{"num_hidden_layers": 14, "hidden_size": 256, "num_attention_heads": 4, "num_key_value_heads": 4, "head_dim": 64, "intermediate_size": 1536, "vocab_size": 4096, "hidden_act": "tanh_gelu", "norm": "layernorm", "norm_place": "pre", "norm_eps": 1e-06, "positions": "learned", "qk_norm": false, "attn_scale": 0.125, "bias": "all", "tie_word_embeddings": false, "parallel_block": false, "init": "normal", "init_std_qkv": 0.0402, "init_std_o": 0.0402, "init_std_up": 0.0402, "init_std_down": 0.0164, "optimizer": "ademamix", "learning_rate": 0.000486, "beta1": 0.9, "weight_decay": 0.32, "lr_head": 0.00551, "max_grad_norm": 2.0, "warmup_steps": 251, "schedule": "wsd", "decay_fraction": 1.0, "decay_shape": "pow", "final_lr_fraction": 0.0, "batch_tokens": 32768, "max_seq_len": 128, "doc_mask": false, "train_tokens": 333400000, "max_steps": 10175, "dataset": "wikipedia_en"}
Each number is 128 + 32 x the weight over its row's rms, rounded and kept within 0 to 255. Layers, rows and columns count from 0. The size above them is the row's rms in percent of the matrix's.

# layer 7 MLP down (transposed), 1536x256, rms 0.0429, rows 25-38, columns 0-255
size [109  95 111  98 102 103  93  95 100 102 102  95 102 101]
[[152  93 133 168  92 164 109 131 141 118 170 111 136 139 125 165 137 140 149 158  89 133 168 118 160 128 180 100  45 125 102 141 114 105 115  66 113 133 143 173 170 125 101  91 120 114 172 179 122 180 160 115  47 129 103  82 172 173 168 168  63 130 138 116  97  99  83 123  98 158 175 162 124 169  38 124 123 132  87 114 133 132 121 166 206  99 166 110 108 121 149  83 156 160 132 184  94  81 147 138 113 145 107 135 160 169  91 146 138 144 121 136 195  72 124  81 148 128 169 137  92 145  97 153 169  98 116 100 157 109 109 209 167 113 143 147 142 122 149 107  99 124 102  96 144 126  63 102 129 143 158 101 177 133 123 120 135 131 135  88 163  91 137 110 128 177 101 110 131  61  79 115 159  95 114  81 155 178 121 156 194 143 141 103 175 105  89 142 102 108 148 139 103 160  53 152 133 157 129 117 166 173  77 173 140 131 133 133 169 120 153 155  60 108  60 168 190 137 133 162 102 163 118  68 137 117  70 137 109  88 167 137 145 153 117 142 119  93  86  95 140 180 150 166 118 106  90 103 122 166 118 137 137 173 153  91]
 [139  73 119 188  99 119 234  78 126 173 104 163 118 139 142  86 117 149 143  73 144 127 136  89 124  88  85 117  83  82 114 183 158 202 111 100 152 187  93 166  96 146 166 103  74 142 122 120 135 170 104 114 119 141 109 147 137 145 118 134  56 115 124 121 182 138 136 101  82 123 121 158 123  74 135 114 108 145 113  87 151 109 124 141  79 167  61 110 140 132 120 122 137 122 178  97 122 142  87  80 181 109  99 103 122 122 202 106 201 112 101  78 111 176 139 146 138 133 161  82 138 116 160  82 166  98 114 123 184 152 104 109 162 129 121 144 150  89 154  77 155 162 146 191  83 141  95 120 114 126 178  94 144 172 157 131  87  97 176 169 156 127 144 125 155 173 130 109  95 106 121 130 114 106 149  82 161 112 108 112 146 137  56 114 150 133 101 183 164 101 122 201 122  73 156 171 115 204 112 144 198 162  93 196 154 107 148 147 149  90 161 134 142 147 106 108 204  95 137 123  95 147 120 138 158 118 105 150  84  93 125 123 102 109 115 138  83 138 139  68 113 126 121  87 119  68 176 104 125 131 131 101 138 108 101 104]
 [ 86 201 173  85 167 118 140  86  99 133  70 166 100 120 110 102 110  80  65 189 190 126 139 125 147 150  85 137 119 156 112 180 120 153 150  99 170 112 187 210 105 118 160  90 161 109 154 114 136 123 152 100 111 168 149  55 136 172 107 108  81 116 136 136 128  98 110 204  88 151 181 130 123  34 154 160  66 130  99 137 108 117 134  81  85 134 101 123 168 123 158  99 107 113 127  60 113 132 136  94 134  59 183 119  92 121 145 124 139 163 154 146  96  90 156 121 129  63 146 149 131 128 133 112 182 160 102  88  94 112 116 113 128 103 125 155 133 156 136 112 162  82 159 157 129  80 166 100  83 154 115 153 117 164 144 145 164  98 133 181 103 121 144  80 108  65 131  79 174 149 168 104 106 162 120 124 120 171 103 130 127 134 114 111 158 160 142 119 129 177 115 154 149  96  99 148 118 194 186 151 107 133 157 154 112 112 140 113 101  56 122 133 141 154 117 169 176 163 178  66 106 114 120  57 162 109 103 146 199 142 190 105 110  77 172  92 125 101  98 154 147 116 114 120 153 136 100 142 152 138 117 179 148 128 144 154]
 [173  92  91 114  81 104 184 118  63  98 182  76 145 158 136 203  77  75 133 105 126  96 115 174 134 109 149 109 189 125 133 120 128  89 119 135 114  70 104 199 150 100 144  86 141 137  90  94  86 104  97  89 115 141  83 120 161  89 132 129  86 136 151 131 156 100 104 125 158 112 115 162 146 146 144 156 125 135 165 123 121 138 121 136 120 198 115 165 131 111 128 117  88  91 155 205 148 148  86 128 120 124 107 212 157 102 128 194  83 152 140 150 125 185 149  76 104 135 135 165 178 126 127 141  97 159 172 159 133  89 146 170 104  68 154 163 103 157 140 179 118 162 138 124 103 112 158 101 132 108 114  61 126 104 150 102 161 177 154 149  79 130 137  96 146  82 129 153 122 113  79  25 112  97  89 120 146 133 216 148 193 127 110 185 161 205 136 139 129 118 224 180  69 131 127 137 146 159  96 135 118 156  95  93 157 103 115 134 158 152 146 130 106 152 115 109 107 135 107 153 150 139 109 133  67 139  69  71 110 111 141 142 144 145  73 108 169 149 139 134 100 164 156 118 127  90 134 146 131 139 142 103 114 125 158  91]
 [147 131 140 160  82 131 146 147 110  82 132 104  82 114 100 101 130 196 206  93 106 142 130 137 154 105 105 133 210 109 114 148 140  75 116 113 127 186 108 149 121 100  93 127  63  80  60 161 159 129 125  92 113  81 165 133 159 143 129 105 145  98 127 150  96 130  84  96 158 124 198 129  98  87 116  86 137 158 119 181 148 119  76 126 135  85 145 153 106 120 101  81 172 118 106 104 171 255 127  74 118 107 140 176 169 146 126  80  66 113  79 142 142 160  98 144 155  73 121 161 125 130 147 147 134 101 132 160 123  91  98 176 109 171 133 176 174  66  95 112 185 116 131 148 125 180 145 115 130 143 123 156 152  95 123 140 113 115 112  53 131  95 147 133 129 163 149 132 112 157 140 150 188  80 154 134 138  90 165 161 185 139 118 153  93 191  91 145 167 102 135 134  84 124 112 117 116 155 130 117  86 142 121 103 159 106 114 118 141  76 161  78 120  87 148 136 107 127 183 183 150 128  54 103 148 116 131 144 217 126 170 115 174 155 129 142 117  70 136 114 120  96 138 129 160 160 109 144 137  85 129 132  95 128 185  96]
 [181  84 137 122 138 130 100 158 138  99 155 103 129 105 171 152 118 141 117 110  44 154 109  54  87 162 112 184 172 104 103 110 134 139  94 149  96 121 104 153 150 162  77 136 142 155 159 137 126  98 137 119 149 124 222 166 187  95 108 134 177 123 118 137 150 109 123 117 107 152 116 188 109 138 136 106 104 146 120 105  95 139 129 114  70 151 103 102 191 141  79 144 115 121 162 132 205 149 143 153 160  82  86 199 142 138  99  73  98 110 152 191  76 167 117  66 174  76 133  70 105 111 145 129  64 129 146 101 218 162 187 124 161  82 109 111 161 130 111 142  92 141 115 115 125 120 109 177 145 163 169  65 125  98 158 104 132 150 112 165 114 130 164 140  67 123 173 155 109 123 175 125 118 123 186 151  92 117 186  90 149 119 111 140 137 157 152 153  98 173 105 114 104 108 145 151 121 129 128  91 178 167 114 125 173 104 137 101  71 143  98  76 153 192  95 139 130 158 121  65  91 114 100  88 105  95  99 141 180 113 150 146 163 161 145 160 145 125 145 173 113 194  98  95 141 119 134 170 147 151 199 126 159 109 127 113]
 [101 105 170 161 118 137 129  51 113 143 111 164 151 109 105  81 169 131 151 106 140 171  89 164  83 173 133  62 117  73 163 118 118 148 173 162 181  83  64 139 140 154  76 121 166  93 109 106  57  94  69 114  84 112 149 152 107 130 145 148 121 149 109 124 132 139 119 191 117 110 114 136 134 138  87  88  83  98 113  37  82 136 123 133 101 135 159 147 130 102 142 156  45 133  70  90 117 114 168 146 113 189 148 174 121 118  92  69  98 152 160 103 149  77 130 162 150  86 178 133 115 156 123 125 144 129 109 125  97  84  95 119 157 149 193 133 196  78 118 115 127 107 110 147 120 151 166 119  80 140 122 115  59 152 130 121 109 114 204 186  89 136  97 158 145 115 141 163 161 115 130  74 134 158 146 119  64 169 128  42 132  86  98 123  97 134 175  83 136  89 151 125 144 160 141 170  96 118  60 120 124 151 155 122 166 122 197 198 156 135 160 110 172 147 105 127  98 155 133 114  95 160 105 103  89 105 141 154 133 137 102 124 123 161 114 134 171 164 123  84 144 171 159 148 114 155  97 143 135 155 124 195 124 146 155 130]
 [ 80 149  70  95  99 145 148  95 126 138 128 133 138 127 110  68  83 105  99  97 162 154 124 136 156  90 139 143 127 161 145 163 120  94 156 144 108 100  93  86 198  53 131 135 203 170 143 157 154  98 153 172 135 169 138 143 132  77 198  86 111 200 121 104  97  72 176 174 131  68  95 103 132 130 116 117 117 125 101 148  93  94  80 158 158 133 166 143 139  84  76 144 140 127 177 125 110 148 121 114 101 158 113 171  77 103  95  96 120 150 175 129 150 139 160  89 161 132  68  93 125 161 117 121 149 159 188 105  95 124 149 130 165  97 118 165 104 188 154 126 124 184 160  99 138 186 188 128 201 121 105 109 122  97 150 137 104 141 128 145 136 100 120 108 203 145  93  95  55 149  93 117  32 114 130 141  92 146 165 145 128 163 114 148 145 132 138 154 138 133 134 158 133 129 134 138  79 138  76  99  54  92 168 171 138 134 168 145 126 142  96 137 129 137 177  90  82 100 155 125 127 161 112 111 106  96 188 129 159 131 116 151 140 118 152 140  88  48 183 125 164 127 178  47 151 172 105 129 144  83 117 160 145 131 109 128]
 [ 58  63 151 165 165 100 120 107 137 127 145  99 118 126 121  90 101  99 150 101 175 119 179 147 114  93 129 127  85 121 117 153 110 104 143 162 124 197 104 101 128 126  83 178 102 106 144  76 169 114 137 127 145 181  78 141  73 175 109 116  69 128 148 149 114 142 128  88 153 191 156 192 132 112 150  96 103 131  66 158 166  98 131 123 150  81 170  98 168 130 176 117 118 113 129 124  96 111  90  90 150 101 193 132 128 114 143 164 101  94 125 135 163 109 117  87 164 150 150 223  74 138 169 148 103 129 108 121 146 128  87  70  92 161 120 136  53 149 135 159 111 137  88  41 141 111  97 155 123 163 167 139 151 137 116 120 182 157 137  90 143  96 191 108  70 163 109 106 118 136 172  84 100 142 164 195 130 206 116  64 129 116 174 133  92 165 138 137 163 115 183 190 150 101 112 138  86 103 101 103 111 160 183 142  53 134  94 117 117 120 149 125 183 142 103 114 102 163 134 129 119 110 144 103 161 129 170  91 126  99 174 158 127  96 101 106 158 126 131  98  83 180 111  92 150  81 131 126  93 150 108 142 118 111  95 185]
 [112 116 147 111 101  87 127 204 136 116 144 143 135 104 138 186 154 114 146 104 153 127 143 109 156 111  89 144 130 125 123 150 115 185 104 116 118 113 175 133  96  80 145 104 159 128 105  86  73 152 164 158  96 180 134 119  69 139 181 122  69  62  81 118 129 201 121 123 168 111 136 107 172 101 148 100 148 208 129 154 103 213 114 110 107 149 107 165 129 141 136 162 142 132  85 129  94  88 160  92 149 135 122 139  94 140 148  56 136 134 148 135 110 115 108 145 159  71 134  35  81 129 172 115 111 137  95 109 103 162 122 124  79 104 166 168  60 100 138 162 121 143 127 181 162 124 148 143  57  88 117 143 150  81 122 153 121 182 128 191 168 134  94 129 138 159 138 145 117 107 123 144 124 147 137 155 168 196 184 149  94  71 148 138 185 167 114  77 131 145 174 126 102 153 196 171 106  78 153 102 146 130 141  49 110  88 117 134  79 118 175 166 169 116 134  49 156 123 141 117  93 127 127 112 113 118 157 112 103 124 187 103  73 126 140 119 146 159  68  84  82 121 130  94  73 137 126 100  88 139 103 111 100  83 109 145]
 [143 120 135  86  97 167  91  56 177 126 120 115 171 174 104  97 162 102 146  95  91 105 114 133 183 103 119 124 145 113 101 125  84 122 122 111 170 103  99 116 157 136 116 154  93  93 157 137 134 137 111 209 161  96 184 117 164  76 121 156 138 110 176 167 102  96 141  88 170 153 121 168 104 160 110 166 171 149  40 147 120  54  96 146 128 111 144 164 135 125 153 134  79 156 204 150 154 128 169 145 161  95  75  99  70  69 144 141 135 182 179 144 135 144 141 110 207 127 120 134 141 146 113 115 191 156 150 161 105 128  42 110 155 128 118 134 111 137 108 140  77  97 141 104 108 180 122  90 141  92 157  88 116  91 163 116 125 108 172 137  86 121 135 130 140 103 153 104 197 172 135 118 139  80 172  98  60 117 165 151 112 196 116 108 134 102  89 148 105 134 113  81  91 169 154 129 124 124 139 125 137  79 147 122 136 105 160 137 107  84 116 147 142 150 126 159 167 139 143  92 127  94 160  86  81 126  83 106 107 218  93 111  97 125 129 131 120 144 192 122 134  67 116  86 169  85 143 162 103 128 131 133 106 205  84 174]
 [182 147  75 108 174  77  98 132  60 140 119 138 134 109 182 162 114 160 159  90  74 155 105 101 188 142 129  40 157 106 201 111 157 134  87 133 170 107 115 145 178 130 153 146 162 193 129  90 170 109 157 102 126 140 116 177 160 134 128 134 159 114 138 139  81 114 157 104 108  84 111 143 108  95 113 121 140  93 115 147  99  95 205  99 168 144  79 124 156 164 129  99 119 148 132 131 102  85 160 137 129 104 133  51 169 115 160 151 121 186  47  85  91 151 118  94 118 100 128  64 154  99 170 113 178 107  93 129 119  73 125 137 128 143 109 143 160 127 117 187 125 132 125 140  87 152  86 119 128 146 169 183  81 155 103 144 107  63 142 154 134 136  95 105 133  98 151 154 154 105 162  80 133 150 135 120  99 134 171 147 176 120 128  62 155 185 115 146 147  95 153  88  97 132  92 143 144  75 123 125 124 142  58 146 118 108 133 135 137  87  84 126 130 125 141 114 180 125  78 123 127 163 125 148  87 169 119 121 129 132  34 135 152 168 123 147 180  95 128 161 149 127 181  74 174  42 186 131 107 122 102 134  65 126 155 133]
 [ 52 128 101 140 145  61 104 159 138 107  88  91 153  98 120  85 164 131 166 142 111  71 147 147 109 155  79 123 104 116 102 122 135 122 171 128 188 168 190 134  99 114 128 115 167 178 115 118 102 129 178  94 123 198 103 148  86 153 144 108 116 112  81  86 172  76 185 193 129 107 135 117 100 166 131 106 100  84  70 159  93 121 110 144  99 149 119 139 211 159  84  85 129 151 142 108 117 110 108 154 141 130 124 127 127  94 115 138 125 150 188 150 122 108 133 122 148  89 109  90 116 118  88 157  94  74 156 197 128 136  97 108 142 140 126 145  71 129  66  96 170 105 139 114 100  86 109 140 114 149 144 166 177  81 144 181 148 160 148 133 133 172 152 141 150 124 154  71  64  76 134 100 149 181  77  54 159  96 183  79  77 101 165 122 176 150 176 117  78  91 167 132 181 119  77  88 156 118 147 152 123 167 113 122 162 147 126 111 128 118 119 115 179  95 123  91 123 145 124 122 146 114 116 181 121 108  91 134 125 193 114 147 156 130 133 166 141 180 141 190  97 119  91 149 134 128 124 155 195  44 140 132 110 146 166  97]
 [162 159 108  98 168 135 136 115 142  97 121 133 180 110  70 131 175 139 170 126  66 160 174 120  94  99 118 150 158 158 134 168 172 101 152 136 137 109 106 111 156  56 167 182 128 153 125 113 109 188 138 162 131  96 124 129 110 119 131 149 137 147 126 124  77 166 148 138  89 150 121 121 145 133 136 134 101  31  69 139  58 106 162 200 100 141 169 148  94 147 166 188 156 160 142 183  91 104 189 117 146 125 129 173 130  90 143 113 112 124 110 153 121 121 138 147 159 109 163  18 101 147 140 144 173 166 103 111  94 158 140  80 117  67 101 144  80 143 130 176 101 136  80 107 174 129 124  87  97 129 129 118 102 102  79 155 165 134 161 127 171  75 165 155 149 103 111 172 129  66 131  62 148 140 133 124 122 103  36 149 121  52  87 125  82 100 126 168 119 129 137  79 132  83 153 159 127 100 133 162 141 102  88 108 146  63 107 150 110 153 140 131 176 149 128 104  96  70 194 158  91 127 121 124 217 105 124 194 129 140 109 134 161  98 155 147 165  92 124 181 157 116 162 111 120 128 107 141 161 121 120 103 136 137 114 141]]
# layer 7 MLP up, 1536x256, rms 0.0549, rows 26-38, columns 0-255
size [100 108  98  99 103  93 101  99 100 102  89  98  95]
[[128  73 109 123 167 131 114 133 132 118  75 137 106 126 218 162 134 159 117 172 108 113 112 137 123 113 140 117 162 171 218  53 113 190 120 143  80 107 186 185 147 132 138 164 131 154 158 139 109 181 109 159 128 202 100 108 111 119 151  86 134 108 144 168 135 113 104 106 117  46 120 109  33 126  86 139  98  81 163 116 182 122 158 165 148 115 176 143 120  73 161 140 197 122 142 100 120 102 155 139 127 125  96 141 113 159  94 136 134 122  87 117  89 179  86  97  63 145  81 159  97  86 117 151  90  65  92 126 137 129  92 154  90 145 115 124  85  66 127 135 112 100  83  54 162 129 121 141 137 114 140 154 131 118 166 163 161 141 108 136 189 142  88 115 113 185 158 125 166  75  51 137 111 134 142 124 172 132 105 129 110  85 124 125 149 179 163 123 135  93  80  93 180 176 154 148 120 112 101 124 144 163 136 126 152 143 109 156 141 151 127 115  98 188 125 144  79 168 176 111 142 117 180 101 122  79 129 100 167  80 162 110 142 162  88  91 185  77 127 102  96 134 127 109 151 146 107  99 113 149 159 154 139  88 170 132]
 [ 72 132 187 150 139  58 183 115 150 123  95 113  94 156 133 127 165 126  83 118 133 106 143 174 131 138 143 151 134 142 129 162 133 172 148 173 101 157 140 159 119 145 171  85 149  59 119  75 119 154  87 112 134 165 114 124 180 202 111 157 117  70 165 117  68 170 203 174 130 138 144 122 136  95 158  38 160 115 154 189 132 103  55  86  80 162  52 155 154 127 136  66  78 117 162 129 128  94 118 148 184 170 105 120 140 112  55 168 146 168  88 165 108  95 101  69 119 195  95 110 120 135 105 159 125 164 109  62  95 101  84 175  93 108 163 146 122  84 105  90 132 109  72  82 112 147 105 124  63 137 140 136 101 159 127 137 197 120 134 108 164  85 132 184 135 159 150  98 128 134 154  91 157 158 127 155 137  96  87 139 131 107 162  74 120 153 112 122  78 122 112 134  92 112 138 135  72 152 130 119 114 130 141 122 126 100 150 120 190 104 173 120 168 164  95 130 155 120 112 158 154 105 115 159 159 171 128 131 169 109 125 157 124 146 163 147  99 189  76 141 116  96  88 104 117 136 104 100 117 100 117 134 168 115 125 167]
 [130 122 113 115 114  97 124 130 105 143  78 133 108 110 150 113 112 135 152 110  84 151 146 144 127 156 170 205 135 133 129 168  96 136  83  90 154 146 106 138 122 100 117 116 140 114 188 168 177 164  86 144 174 123 113  87 151 171  89 113 127 179 171 131  96 137  94 106 162 126  79  96 143 141 175 165 111 155 191  95 100  88 163 120  53  75 134 172  66 129 157 139 107  66 132 124 131 157  92 115 132 177  91 120 144 113 135 118 147 150  72  98 118 144 113 164 182 135 136 173 117 154  99  88 113 158  75 133 130 142 125 150 175  58 158 124 124 126  81 153 144 110  84  96  62  81 143 102  93 135 178 145 217 108 134 155 105 146 115  94 132 100  87 142  54 163 121 141 161  58 108 164 100 220 133 115 163 116 190 137 134 121 150 157 105 139 104 154 124 133  89  93 104 129 175 148  55 125 166 106  58 132 127  99 142 139  80 180 151 113 138 132  83 104 127 176 153 137 132 189  93 100  83  89 162 142 107 133 119  95 152  72 139 153 138 147 126 141 111  93 175  99  91 159 125 162 200 130 120 189 105 142 132  94 125 190]
 [150 125 134 136 159 124 109  78 106 219  95 147  69 138 140 157 163 120 119 122 132 137 126 169  85 163  82 143 143 177 156 178 203 149 145 150 156 146 143  92 147 128 143 107 128 128 198 141 102 188  59 145 121 222 133 121 157  97 107 113  78  92  79  95 107 130 137 126 162 154 143 149  99 134 181  97 148 148  90  74 119  92 118 101 115 162  75 164 149 133 165 133  96 130 149  86 102  49 146 149 162 142 138  93 150  86 109 145 133  85 168  88  98 121 171  63 174 141 151 159  80 168 113 154 158 131  81  89  98 145 194 157 140  89 135 137 132 106 128 187  61  95  90  61 144 159  84 131 175 127 111 149 105 123 115 143 125  94 135 173 135 121 150 138  97 125  94 127 162 133  98 135 116  83 132 124 131 154 148  88  89  98 119 150 162 105 157 135  82  86 105 129 184 114 146 155 129 173 117 151 132 111 125 198 137 119 170 145 182 118 116 155 139 201  78  76 140  80 139 169 103 138 145 127 117 131 105  87 110 122 145 105 104 130 175 105 141 216 121 146  71  78 140 119 151 116 170 128  80 116 163 131 166  84 115 173]
 [ 93  88 168 132 123 194  98 102 130 128 141 152 130 113 100 164 148  97 112 160  95 143  93 105 133 164 112 144 139 160  95 115 119 135 111 115 100 139 177  92  94 172 146 174  80 129 111 117 149 155 140 116 159 202  97 113 113 155 107 125  63 109 124 109 147 100 132 155 163 192 135 140  67 106 165 124 110 104 154 114 155 116 111 172 123 140 120 132 149 124  93 122 126 110 155 145 222 137 200 147 154  99 187 115 159 130  94 132 128 124 121 125  99 155 156 100  99 102 127 155 150 188 119  72 141 183 121  81  51 107 183 168 206 146  82  91 157 113 117 185 146  95  63 122 139 176  83 153 133 101  83 199 161 162 132  88 105 105 124 163 115 177  93 111  84 119 133 134 128  86 125  96 147  89 144 105 117 134  98 186  94  75 110 159 132 136  78 106 158 126 109 100 161  93 144 117 146 188 126 161 107 109 131 163 149 137 151 168 131 132 177 161 157 164 129 125 109  89 126 134  95  77 126 117 186 146 159 127  33 129 176  84 160 133  87 121 122 151  87  92 188 114 155 150 136 113  86 116 138  86 139 212 169 175 163 180]
 [110 133 141 162 106 109 133  63  97 143 128 174 141 133 177 145 123 124  97 189 144 178 138  92 110  73  75 113 175 126 167 150  99 112 111 117 101 145 130 110 159 134 124 156 199 132 163 132 131 169 127 146 149 127 160 125 103 126 152 189 159 137 170 140 163  56  73 129 180 165 126 148 106 136 110 104 116 175 144 138 112 122 136  93 124 170  66 127 138  85 101 137 142 126 110 111 153 104  96  71 118 148 134 114 151 169  98 119 105 116  92 127  58 128 192 175 127 174 188 154 117  55  89 143 114 142 184 146 122  43 153 141 116 167 148 112  79  97 109 140  69  97 119  95 123 140 108  94 123 131 145 181 145 109 183  99  64 176 103 130  98 127 166  77  95 137  77 150 161  82 130 173  69 136 170 143  97 143 165 120 162 102 158  73 149 101  50  83 132 138 168 106  85  86  60 136 151  86 116 150  75  99 164  94 155 155  87 148 102 213 101 140  80 113 118 114 185 106  75 144 197 119 126 153 140 154  98 110 121 131 146 148 129 104 107 145 121 147 105 152 109 136 145 137 143 108 128 183  92 150 119 125 183 151 173 144]
 [ 95 135 143 112  91 126 150 110 101 129 150 155  93  99 142 103 134  62 114 110 180 107 136 134 136 112 119  96 171 100  70 168 101 132 143 198 119 114  94 154 147 170  90  84 159  96 124 186  58 139  77  88 154 140 136 143 157 153 156 172 135 121 137 107 142 109  80 140 118 177 179 103  79 149 132 116 155 163 149 172 134 114  77 117  70 151  88 188 127 106 162  92 191 104 153 153 132  98 121 117 201 146 158  61 151 131 136 139 104 164 139 214 100 152 129 116 139 133  99 119 118 111 162 150 128 140 128 124 100  94 131 132 136 112 146 103  64 116 146  97 199  91 193 162 121 127 101 168 115 116 161 116 149 126 109 153 146 129  89 136 124  70 119 139 138 154 102 137 123  77 157 163 101  74 105 124 100 126 105  97 175 127 161 110 139 155 136 128 111 135  83 112  86  70  93 135 166 118  84 179 162 198 112 112 113  89 104 104 102 160 198 111 149 194  85  91 118 125 154 147  45  97 138 112 156 126  98  92 111 192 111 151 156 104 107 118 119 186  98 142 183 151 113 224 119 136 129 148 203 105 182 143 180 126 160 135]
 [171 152  75  89 110 128 106  87 138 181 200 206 129 149 122 169 131 136  88 159  85 103 112  79 105 154 161  85 136 170 102  93  90 112 147 144 142 132 110 133 106 169 173 161 138 154 143 134 166 111  87 153 147 189 128  50 153 113 115  85 112 122 157 177 121  87  98 127 102  94 101 163 129 106 150 148 180 114 121 143  69 144 139 102  61 172 104 150 107 134  94  96 135 130 121 113 108  95 123 123 119 122 149 143 130 106  98 125 155  99 171 106 150 177 104  69 147  79 119 135 106 118 200 104 128 110  90  76 131 154 146  93 151 108  47  91 119 145 123  98 124 132 124 109 151 146 177 156  96 161 145  91 152 126 182 142 123  86  66 168  90 140  84  98  96 108 109 165 120  65 214  83 151 147  58 191 164  66  88 162 157 156 136 151 169 155 204 184 164 150 136 140 145 110 103  82  59 188 179  94 103 115 109 122 123 119 106 183 158 113 126 122 115 142 162 116 145 141  92  82 133 130 191 113 165 146 133 144 106  67 119 127 162 146 165  99 117 142  76 141 156 138 132 160  95 151 112 124 148 134  96 141 147 119 107 109]
 [103 112 160 176 132 179 101 110 132 138 151 121 142 155  95 131 172  72 111 123 162 105  91 156 132 143 131 129 149  98 114 143 156 121 138 162  89 134 182 162  90 177 110 128 122 155 105  85  28 176 131 145 182  93 131 142 133 120 145 124 128 128 221 131 133 132 121  76 146 157 143 131  77 122 157 127 150 181 128 105  98 151 146 118 129 168 136 179  78 162 147 112 121  96 116  66 192 121 148 144  25 137 119  83 125 158 124 138 134 155 137 105 202  98  87 189 121 159 168 147 147  60  89 121 115 138 109 149 154  89 136 139 144 171 124 102 120 172 154  55 208 129  95  80  98  95  81 154 107 122 166 167 110  85 116 153 178 137  91 127 140 116 112 137 154 164  89 115 101 162 165  80 101  82 107 158 165 113  40 114 129 126 122 148 121 124 136 104 156 155 138 168 149 120 142 148 132 125  68 197 128 132 158 148  97 132 114 108  88 143 137 149 138  97 151 121 137 103  59 169 156  54  69 158 152 136  74 160 153  89 133 143 103 123 180 174 148  91 130 114 139 131 104 125 122 175 157 119 158 122 135  67 157 164 116  61]
 [ 99 156 151 134  96 150 158 160 121 152 176 159  94  89 119 173 146 130 107 185 106 124 160 156 105 143 150 109 203 113 132  89  92 199 159 131 173 118 114 122 173  89 152 114 125  97 168 107  94 193 161 180 149 132  99 100 150 114  86 134 113 129 111 163 130 116 171 131 103 123 169 170 118 125 145  90 189 182 127 116 137 122 143 106 131 145 128 192 115 142  93 146 124 147 115 100 107 125  80 109 112  73 149  84 129 186 108 103 152  33 145 115  86 112 125 164 121 144 133 114 118 131 126 166 115 193 120  93 120 157 105 122 126 154 160 135 151 152 169 144 208 121 104  66 123  71 117  97 108 119  98 172 110 139 184  92  58  85 119 120 170 109 124 116 162 123 110 175 100 168  74 142 215 153  91 121 110 173 201  96 172 106 135 113 172  82 105 149 130 136 128 147 155 121 100 119 167  90 125 157  54 181 162 150 116 101  82 127 209 133 119 133 151 161  66 157 121 154 127  77 178 106 123 110 180 160 139 145 138  71 112 108 130 121 116 154 147 173 100 133 139 158 106 133 115 190 129 105 151  90 119 178  83 123 185 172]
 [151 140 143 108 158 155 212 158 122 179  86 142  54 228 211 113 117 147 113 130 131 172 116 107 120 149 125 130 168 165 130 181 132 124 126 134 138 148 142 125 157 124 135 152 137 131  94 131  90 143  96 143 210 183 163 159 104 157 183 159  71 129 121  92 117 124  76  82 126 109 133 143 123 154  97  85  98 111 164 191 132 128 127 154 126 122 129 135 170  86  87 158 134 149 110 116 101  92 113 110 121  97  90 146 128 209  94 103  52 143 130 152 124 158 165  65 139 116 105 145 101 135 145 141 117 192 137 151  98 144 117  94 138 155 154  96  82  47 134  87 115 124 105 111  95 104 104 118 143 102  76 145 182  88 152 164 146 105 137 170 113 144 161 165 132 120 103 114 101  72 159 160 146  93 110 133  75 110 105 164 107 114 171  82 163  97 107 125 127  98  72 115 122 157  93  68 138 176 125 149 103  86 165 141 145  82 110 182 171 158  56 141 154  88 105 127 166 107 141 150 148 150 160 136 154 133 166 109 114 132  47 174 144  91 164 149  92 176  80  98 113 120 150 143 168 120  98 130 184 172 110 173 136 100 183 135]
 [ 81 107 118 101 135 123 150 162 130 144 113 150 100  75 119 211 157 104 129 114 203 167 113 123 148 157 114 129 150  85  45 150 110 194 155 108 112 168 112 164 149 147 125  78 132  99 165 134 128 112 119 104 183 141  75 136 137 120  94 153  76 108 168 126  85 157 159 120 130 108 135 132 146 125 122 119 150  96 154 165 164 100  99 149 108 106 125 159 200 100  89 164 171 157 158  99 114 150  60 101 114 157  74 140 100 127 145 159  93 139 123 152  93 164 162  93 146 138 120 141 159 126 147 204 160 180 109  95 147  98 127 132  62 111 173  71  88 130 141 112 131 120 117 122  92 145 117 107 155 118 184 104  98 112 172 117 132 143 157 120 140  58 134 157 139 146  98  99  86 158 194 103 126  82  95 188 112 171  96 105 157 155 142 141 142 109 123  23 111 149 146 140 119 101 201 114 141  85 156 117 146 113 147 125  97 155  99 123 105 153  91  91 145 120  55 131 210  77 163  79 158 118 165 121 175 137 117 180 161  94  93 129  68  98 130  56 120 125 158 123 185  85  86 118 146 130  63 153 126 150 124 117 126  78 110 155]
 [103 131 126 131 117  75 157 128  86 140 111 158 140 124 160 147 119 188  88 131 163  71 139 126  91 143 111 111  75 168 110 137 143 198 130 148 164 115 127 172  70 153 172 152 165 136 142  90 168 154 163  76 103 139 181  96 159 134 150 109 157 102 113 183 164 114 151 100 154  83 144 151 137  71 145 132 120 157 161 131 133 137 160 107 119 137 109 143 172 123 118 143  95  35 152 175 128 133 141 190 167 143 153 159 109 183 127 119 123 130 112 154 158  91 179  97 136 224 101 133  78 126 140 128 105 125 159 108 125 128 135 190 133 107 123 150  83  64 124 181 103 118 145  81 134 148 144 139 119  84 158 131 126 137 191 128  94  81 100 130 109  96 113 109 140  90 147 155  73 197  74 129 130 130  78 118 125 128  83 122 129 150 169 162  32 121  89 131 138 139 133  64 156  73 128 131 143  66 149 142 121 143 163 161 117 110 187 142 158  77 130 119 101 133  94 138 228  93 127 148 133 117 175 115  88 134 154  71 138 105 142  80  73 156 119 104 159 101 164 168 186 180 131 169 128 104 162  76 122 130 191 169 130 100 132 145]]